From a checkpoint of a small transformer trained on Wikipedia.
Size: 19 layers, width 128, MLP 320 SwiGLU, vocabulary 1024.
Architecture: rotary positions, no biases in attention or MLP.
Training: a variant of SOAP for these matrices, 4191 steps.
Each number is 500 + 40 x the weight over the matrix's rms, rounded and kept within 0 to 999. Layers, rows and columns count from 0. Numbers have three digits each.

# down: layer 4 MLP down (transposed), 320x128, rms 0.0627, rows 181-197, columns 0-127
# gate: layer 4 MLP gate, 320x128, rms 0.0628, rows 182-197, columns 0-127
# up: layer 4 MLP up, 320x128, rms 0.0626, rows 182-197, columns 0-127
down181:516469504499529479513449524454463496513603445466495534523511551494449548589524442518543501514511463445484527521409499448517507509585519536484478433498485471581538499507479562546507468459471438541480585549581464464497508471533516495532443519537453502469471496432554568486498539506544529490543532484470499584480563561419520453535487413461439473485571481548548500504567512494538441494502
gate182:569513545539534458485459471495508500496622462493521420472476572553447561500461475445531480504470531537475462528559495490483400473413553443527557487504552481555496452497549507522431507434477588500458491514426529474537537499513558499465447498522519495468531465457534473441485447538512517473542491514531513501442502433507439501599541510487554481506495513549473425525481493458508603511478
up182:491524551550515552531484505435482500418495490502485481483500598550495493515508485542545466467530433513523543479492447513489445489485496511559541515494513443569514472489509500499436566491508584514549469524448520532534550611535507599458441481570440484588457411487485555423492534486481557540510438503531471500445499468541485526607463479418556517486476507461427482581567518507485523495441
down182:545483494483534523496467528486520485425529520493477510449478534481537515504514524552533497524587470498485585435472426438509469413440541464534446527534476518510543459499533499436651550440544523479501504555460551528541515541525508500551454439559468470491510474505439519488536490454482528527506465500472486450483488486495601461524486397454583542456535464529488525520509528388508477464491
gate183:544463508487517443478438461487438494467499444478458466494502487534493543537558394472577486565510516517463452448501491496504546447456477488514553520508529464499451580509504555441521494472541499604534516489399530473566456503531493487469507446535476462479493437393533475501485486519512458533503491541519453472474461507468456466556538491518537532485484560577491485481560580494531554482548
up183:518511468453516490522505470535500461517427495561470459549495466476546525481557521434557486554422474475526474446550487485496476542486457548446526572535455454517438515512560565569502531515477535469491522473541491468540517503491472497549587504484492481467550547424429463510505472599521464537448536456541491452465528493641559523522538541539487505464542509494514448534554487480483417532516
down183:529516492467538471549504476511510530607513490507419556471484499494534519446486523486482506491482408527514410518480454497454513512547535437523433530540467482491553542546438595595573542448522442513494466454426439505473492534494559514577467489479491478566522485519405510447470493533539547568486483427546485436471506500558549476532515538554497507473498555508532497500389498555503476480545
gate184:507528524576509526446537546489437532584471521551491458524491508446492489546497499482493478467504546451506506490519444368524540422515588535509507527529499514490492478510548467477534578409498509594495512492531561514457558491458472471499467497510455447472529517528510537487522488513470580533429467487525532547442499499496504541494506450519530499519488459492463482479554536499544468461547
up184:463488489523480523476455507481435496563512462516514467489462500542521485625507499489489503488513521394471508551513482436518558490556533545518464544480454452448579513516527494472489523452491509514454522473508547501482484392430483532534467515528487489538493514450480507453574472461510554493433523530489546463433504467519492534425516518570568554516529581489489439507520534526583492450463
down184:507467570531525509507483544497538469497502438454538513549507518519544478504565508568525491517449581509507552536522496500585502489536504492450584566470497419530558539508486473549503485475453468483494506469510468499548448491551500584505481453564559541393505488468522443570475494504484487432491477550494473537453548525526537396498544480539530564530448586478540517520458465530507546504453
gate185:563465457545538444516510560461542556494500550459495529525495511547473511570437466492461533445496431528519546515512497549485477499448462473540496479458483505524524561521503508527509439469437450536537503557485475561499465528468515461550432466495503488433468482414538395490432501515570473530507509527481543519498481456503507470570552450432533467512441535412531529534490461527528493548550
up185:502516448477498482545500520506571493490495531534526504503544493483553458518516449524456499524526459620507530477548470571548532539546494492526550484577511504531533465487476525507494492486524455483499442506543496438459508483501494579504508542473495560493495481552531536455456497451554543481539411499546558569481497507508473549447499541519442535493430504517489468441519489510508454490514
down185:473538434509480496514446488529455488541521503534547499638549468452493461526491442504547485490467566432521476465522470586484477469453513518451478589523484492522618455454480555442503565464478554488475523486466515467505545560454511517488502515452568548499541499531504610464574451527511484508535527525528539528455488486511489575497491555506489532479520518526454474444463517493478477462450
gate186:478555553435504559481502570500489476546468467545460513534493414545492526507473479512522490518490567435472469485429531548455492518485470593462464455509520452514466504542444458515468491466420551501522509486470538539504530511478527406551551443500477501505424547503420510560485482587487471516395481497525560551454501448497560452538464520465554520522503485509464497462552479527446476450575
up186:550578542519514482484509529475489477613476455588513462533534464487478526534565530504470482473540586455483498468474515449424552538517497552489474500486492506474450500517488428514478518470425596587471516464464534554507445447514536485569513552498415494484442555471509532535480489545472579504409476487471516525540501498476543478462510546499569514508516524504486489476561489477454512523598
down186:593439457512516457463499490532571552504495561522526470541501532596473561546485538515462410532429577418451432458515522491510522525490491505549517526510497492527491539507506509496525536550486531542482459497503513478504456506469447471520554504549518441491501520466448453499543484540431534475484498441520461462507450514587497451498467527532515556529457539499488536508431547484493421582487
gate187:460489470477496498435483480543549507542506509443488483521556503546543527406490516518532531450500414475511483449535476505572473545508478502548507464500483527545538554504485519485508532513480550556458533488442523489453522547520466499505540527455434495436426519481428518503541490487550492460518490487532482509487492475522561511529449474490481526467443531441456400476513527519499400500479
up187:482405525534446464504494532491483502555500555403528474511504491535492522489461503494532530469486502467501448468482486526571432510479469491492480533486529502499510478484537547490473470442474581535483550513454500537425537448459504441453480475509454493486452486485454410413539462488564534482505487529506511477514496472472489509524455466454434485482465491454535483548596515486508448530464
down187:454440452532447509489388497543534516546507478500509437427471562482534501475481484467615585499525494537520486497523475496478501554450509446512525522442511491567456476439450532496496530448531511504502472534386476429437519496457529500489578536540485563535464500474444469525547495485535544500478516481534482561504481507520506515499442454474472515502481484527479453535513494493465461458429
gate188:476503518507457473447505497541513482518537508444513501512513507487494522515517483507479498492573526556511460476505496511530458461437500435514535468512553558515488508440510527571537435473542513469470524486468467467495473504500446526500504529465456496553485540529475448446433556497527476513517489499513427476451516500508494459530468472506522562479546503507511483500537557489542466447524
up188:562489458476512490456495481486458459503480552497480486467469528514572476436474508526497606482544491478596477544511473459499475487493501472523551482520515507521537479532510535505533533514488522555484484495481511526495516511492463516467438508461498482480497496517471468439536553483527539516563582508423453495477480537512488517528467488546563484506455461471505487504510537521493526464548
down188:482507396484466507467492490473536437477464480458457407478488553460529479479484513486503506456544489487568442495427493470471483540558536462483559485475473535463483507518497482494501470486492564521495520477450472505498519532508507512532486512455392543458534523567458460537496493504479471453501586541494477470485474520502510544500485483476513498528474497518532498518452415499464463495501
gate189:516533560469516501444467482389493580522437460532488499560472496465526545490527481497529547540511521547562521505507568511512514540465481426456489461517553575504429526416538488570449547413482472502522544495490474441514510563449479468497430507500440488469489503417497549591482433546497477468510473553432550532479490587552494413455507473596509492548435518549565520448525439404462551462487
up189:490558446559493567478530517480587546524495535396510524398531476474499485520549463552517579531523513526490527487496441547484525466535475464466554498537491536538468454401518501524451462456526492428472482545455445471420515490492524507446493558587462558457545528451519570529474496498473531527526501531511499511509444521458486482480418516577484547516491506540440484537457558439418483475489
down189:466515430491448495494460528543442514511469489572470514540435456431496564525530485470445492480462455492468533516503526626506559457527541509415470450527501518487558408510526500485578465468503466558522566501529459448574493564503498551448496468517535532464508538535588505431529526468560501513532467508495546497575466555497482531541550487514394535506469473448422486522479540466447496514525
gate190:473469526436500470462522487469458468435507469529457515514478530530515555434522452481469493530470481407543511551517612490433482508493496556548430519549465485518505506534458516534544552395471540504517546446530507477531515472467500442569534474459531479498528560507454499520411518530490499443481526469481492544466465486520536483468521441460568517546475536480468537503516515501427433471517
up190:461585502519508530452484554539448475464517501439497484501468486584520497440520529505425497453533457503473463493453544481540528556470434503519563597580498458469519508511447530468590473479518487536505532437473511518594524502411513526532528470570592534505503533478452513531459445480466531483481503493542501559442494485548536565509507520536525518484506508510571556547467481493487501496559
down190:513560463549512478569537575570524570505543465488462541464446595505500482499530523514473501500583443519512498529447519497558478494456453494507569549517545559526519519499567526537552412461471467487572518486456520500504452489478495567526521470528391472560549501469507492510507464464470545466542465559458553519557451496460553546541481473538540492470565544472581494505475491441519458506527
gate191:492495490626458499464461550506490484504534467510474528484470474459514522610476480428536522537490502531471479469598504533501485522529414493461455532451498520486503476457531521548489486413558522574535549457525447430458501495494565481471404499505600505413531507471570517439463532450511476478495524506424477468536476495476540501486501452551497480500550493542536515602548526560420483438448
up191:524511490545485483439472560541513485524406455449524497461477422469568490510470463452559534530480527479479555467564447467507534545499511508502493494458459539525441488454563511487499429463543588506510478465542533413519497449550549423470465444481482515457495438458522501440499550424469473468539542439514502519534475541518501444528485430514534502505504538476561544531527537489464522486433
down191:502574530460539424469496517597454538548516520469495507477461434442488476502519482493464462466497467508578449479468441529502517512461534423532530496517532560536495566526496494523476477426510461462410508418562485461521509452563425560488526479532432585517560489475493526464455551492456478527517499423512529503469536487488507511543488576447471499474486482575474556528475555503552499505488
gate192:456485459478488490517479541537419487552576486479470503508467487490467492540467519464553551490468513528470525501545494475522531442490477526504495415438459520492457531475485515525451518509493504477483548480504551487469550504507454480540457499461438445492415516569516539454490447540462504615521480449508482444463490560557475476516553550511474484501463474526490496440540459479508525499521
up192:526531524486498487540489468471529505465458427540541542553491458483486424516426416540371458502494505513523485470477511494567447538516405480551531552518567570496598469470505457500469474490524473420585505478526508502459473505519509485518482496532539516532499490547485471488484500493508570429462475473524480535501493505436487543500508438529523499530483482446518405530470571496478528537526
down192:482460491499498462448522485473557532519477557565526479543511475539495434472500532488516464481508490507517448495506470437496414460535516517579465559500530495496578557452506524484499528532439483494525534511501495467528500480574541498574507475490567451546519494427522489510462518496525482462496513444488520535538521364444451455604472494482524513500506489437563479484605568526519491495518
gate193:510476467473443533479402566555531469490492499559499634516443525500445488465513456549497419489516521547450472540500443498538493558491409499548566497493445493524461522476512502518442335537586458548483508540503435506484474426488387386442453491568463492519515582442425464475509533451529499543493497521501518430451550519507489513470484499504513465517511515444514475515496575519511465583585
up193:601593483466556428512521528427532484547445473467424513527473515489511463488498462502640541545539517443468475440460478633436510452513487496531524529522547500515543453478520468459478566614467518499564502494442410495440453505439508435485496551439480563448456475492466459496512506488481541457525514469475456567440472497566473513502493556435567512490406532474478478478589418589504551425466
down193:396520505547428497550562447518505515511509494497517486462512479477443484598480534475459553452520433571501524541500573494545483472549554532390564469459560455439493517488535475415494494470491537548514501513498525563503500462526501501512519488471529420553511533509505455483543472480488430508492488543502475503584515468491500457557515427519503465554506488513455533457559479406531516538549
gate194:490490547503493508483503544516514493574557553480538503518502516501497502463540547533498540443524470423423497480503498516431473463522531508541460531577488505484462546572503509471531516517476557493495538500519510467576488420457507521488534532526492510473498527431522437443509531490528524532455527475525461452509524494427531493506490481445501509484536489483581509470505533481485501526512
up194:460467520484520455500535491470519439468462498481512571395470527449480502524545447525508546430529529545482564469587513516571466544510486520478493571502506487494501524491513511444524553473516526500506494537492554503540487470487473454474559452546542554495490488450459501468463453490498529584556515490508453521538426594466527507536518469479443476467465510544480489484473584490543584483494
down194:489465507432435436486541548524489440455415447448434586441486520532479449531582443507502479466502470523516506474515457443564440560502447491479549504480425507505540481524524463488483527535549459515495492532479512487518552437472451449516493469523459495506490495553493577555506508494521574532519526515476482540504471567504516568480516561509467458520576489458430482499568542500545542521495
gate195:458491430507570575595436465581483494491550539512444492428538479539473505520404482493537496568533526482443519572507522550513497528533528559481475525509467446457533547485474506459484477530525523419563547471476526485477554480521515530468493585444527424597535467496512494473437544500475490530518481502507452486488502548517486498570483539479502514504488416549445497565488485517462588519500
up195:488443460549487531577439463572564453500552534510490482480492475576458478502460495519548482503536499436462489532479486565488512496568515564522437483528581508470529547546494474510468535448481549525526531487503529467461501507413492528493521550470486446560532438497606432533436508479424536478457541506474500516496527534503453536526556498506562490448574494528513461447597524503487557564491
down195:492512477455501544576515470513532490445483537494512456439521510479512505505497397516423491447546471524623492463488512461482534541509420392446479454504510551452481445504551490514491514460477572475479521509541514571508559512528493464513505468509481393526486521513504492487453503481488518470473454499458461529542542482485448503469431516589643473480545476491520575419544524480483463551533
gate196:564522550554491454511466509543443517505463499495543538477471507445418495460570480583540501489523477510463519445486497581469520491552514502535502401542526540498473521522525449426564468467497482538480482565537496469463440501527514481447470530418523386487430522527547522525529517497493519488479421462511458508525513512449512516487517456536492516456517529567510442516534492532573444478522
up196:475530516526527416482505514454491474532554455497479456492488545600493483435511581515475538410414525478552486482520453404475506459509529510512563492511527452540506469503535546441484473523480515506472532467494421494501549485507497524528465463445482543525474497449506536524546515488512508493505471500470534504476522486481511492432452466535609503385424472519615565452491519481545579494528
down196:484518534516505526501461467497546422461446468504479558543479453514419391464519509570470506443517537565551531461512402465448491491470446492473506537453514434543523510506521518500454511517517526470478493475500539518571502510447466494386444435539460505524533559495506599511567598519585506485417560439485494469519546506519518520503570498469467554458494478558513465534575460500542517510554
gate197:513548459438469450479457499392475434469503472481521548449523545508487574478487559498502496505491499505487496607442598467421473507446563472519539440535511650530490437500445545439500504526485486502508436514545516542433496483453481522501548515541552379402375531541565530600468516533542464502429559408504433493491500498502425469446548457443487500528509475479482505551472512544483455425534
up197:509453453462498541451421472539523568470515507503433516640433581478436536559489484602557476446542447502486501439558560500404519524472580526440459556482536420434499501527488522477538492526507472494575521487554596474546532523509523518504457483520473470544490433480538490542544381451539518491456483535488467510465514541498521593511504453511548524503448451483485594446507534517560569524539
down197:481575539554559570518483461541495537535531502545470464438510502476418462546514469564466526471475520530542509360454523499470559486485458515508435421481557460533486545539470509553465540523492506474489520483516583456435528517498481577533451554569502462514505444476471479508491466426507539570491478539467502466459455466468472555434535498511473469483538443497565508573506486489477556545557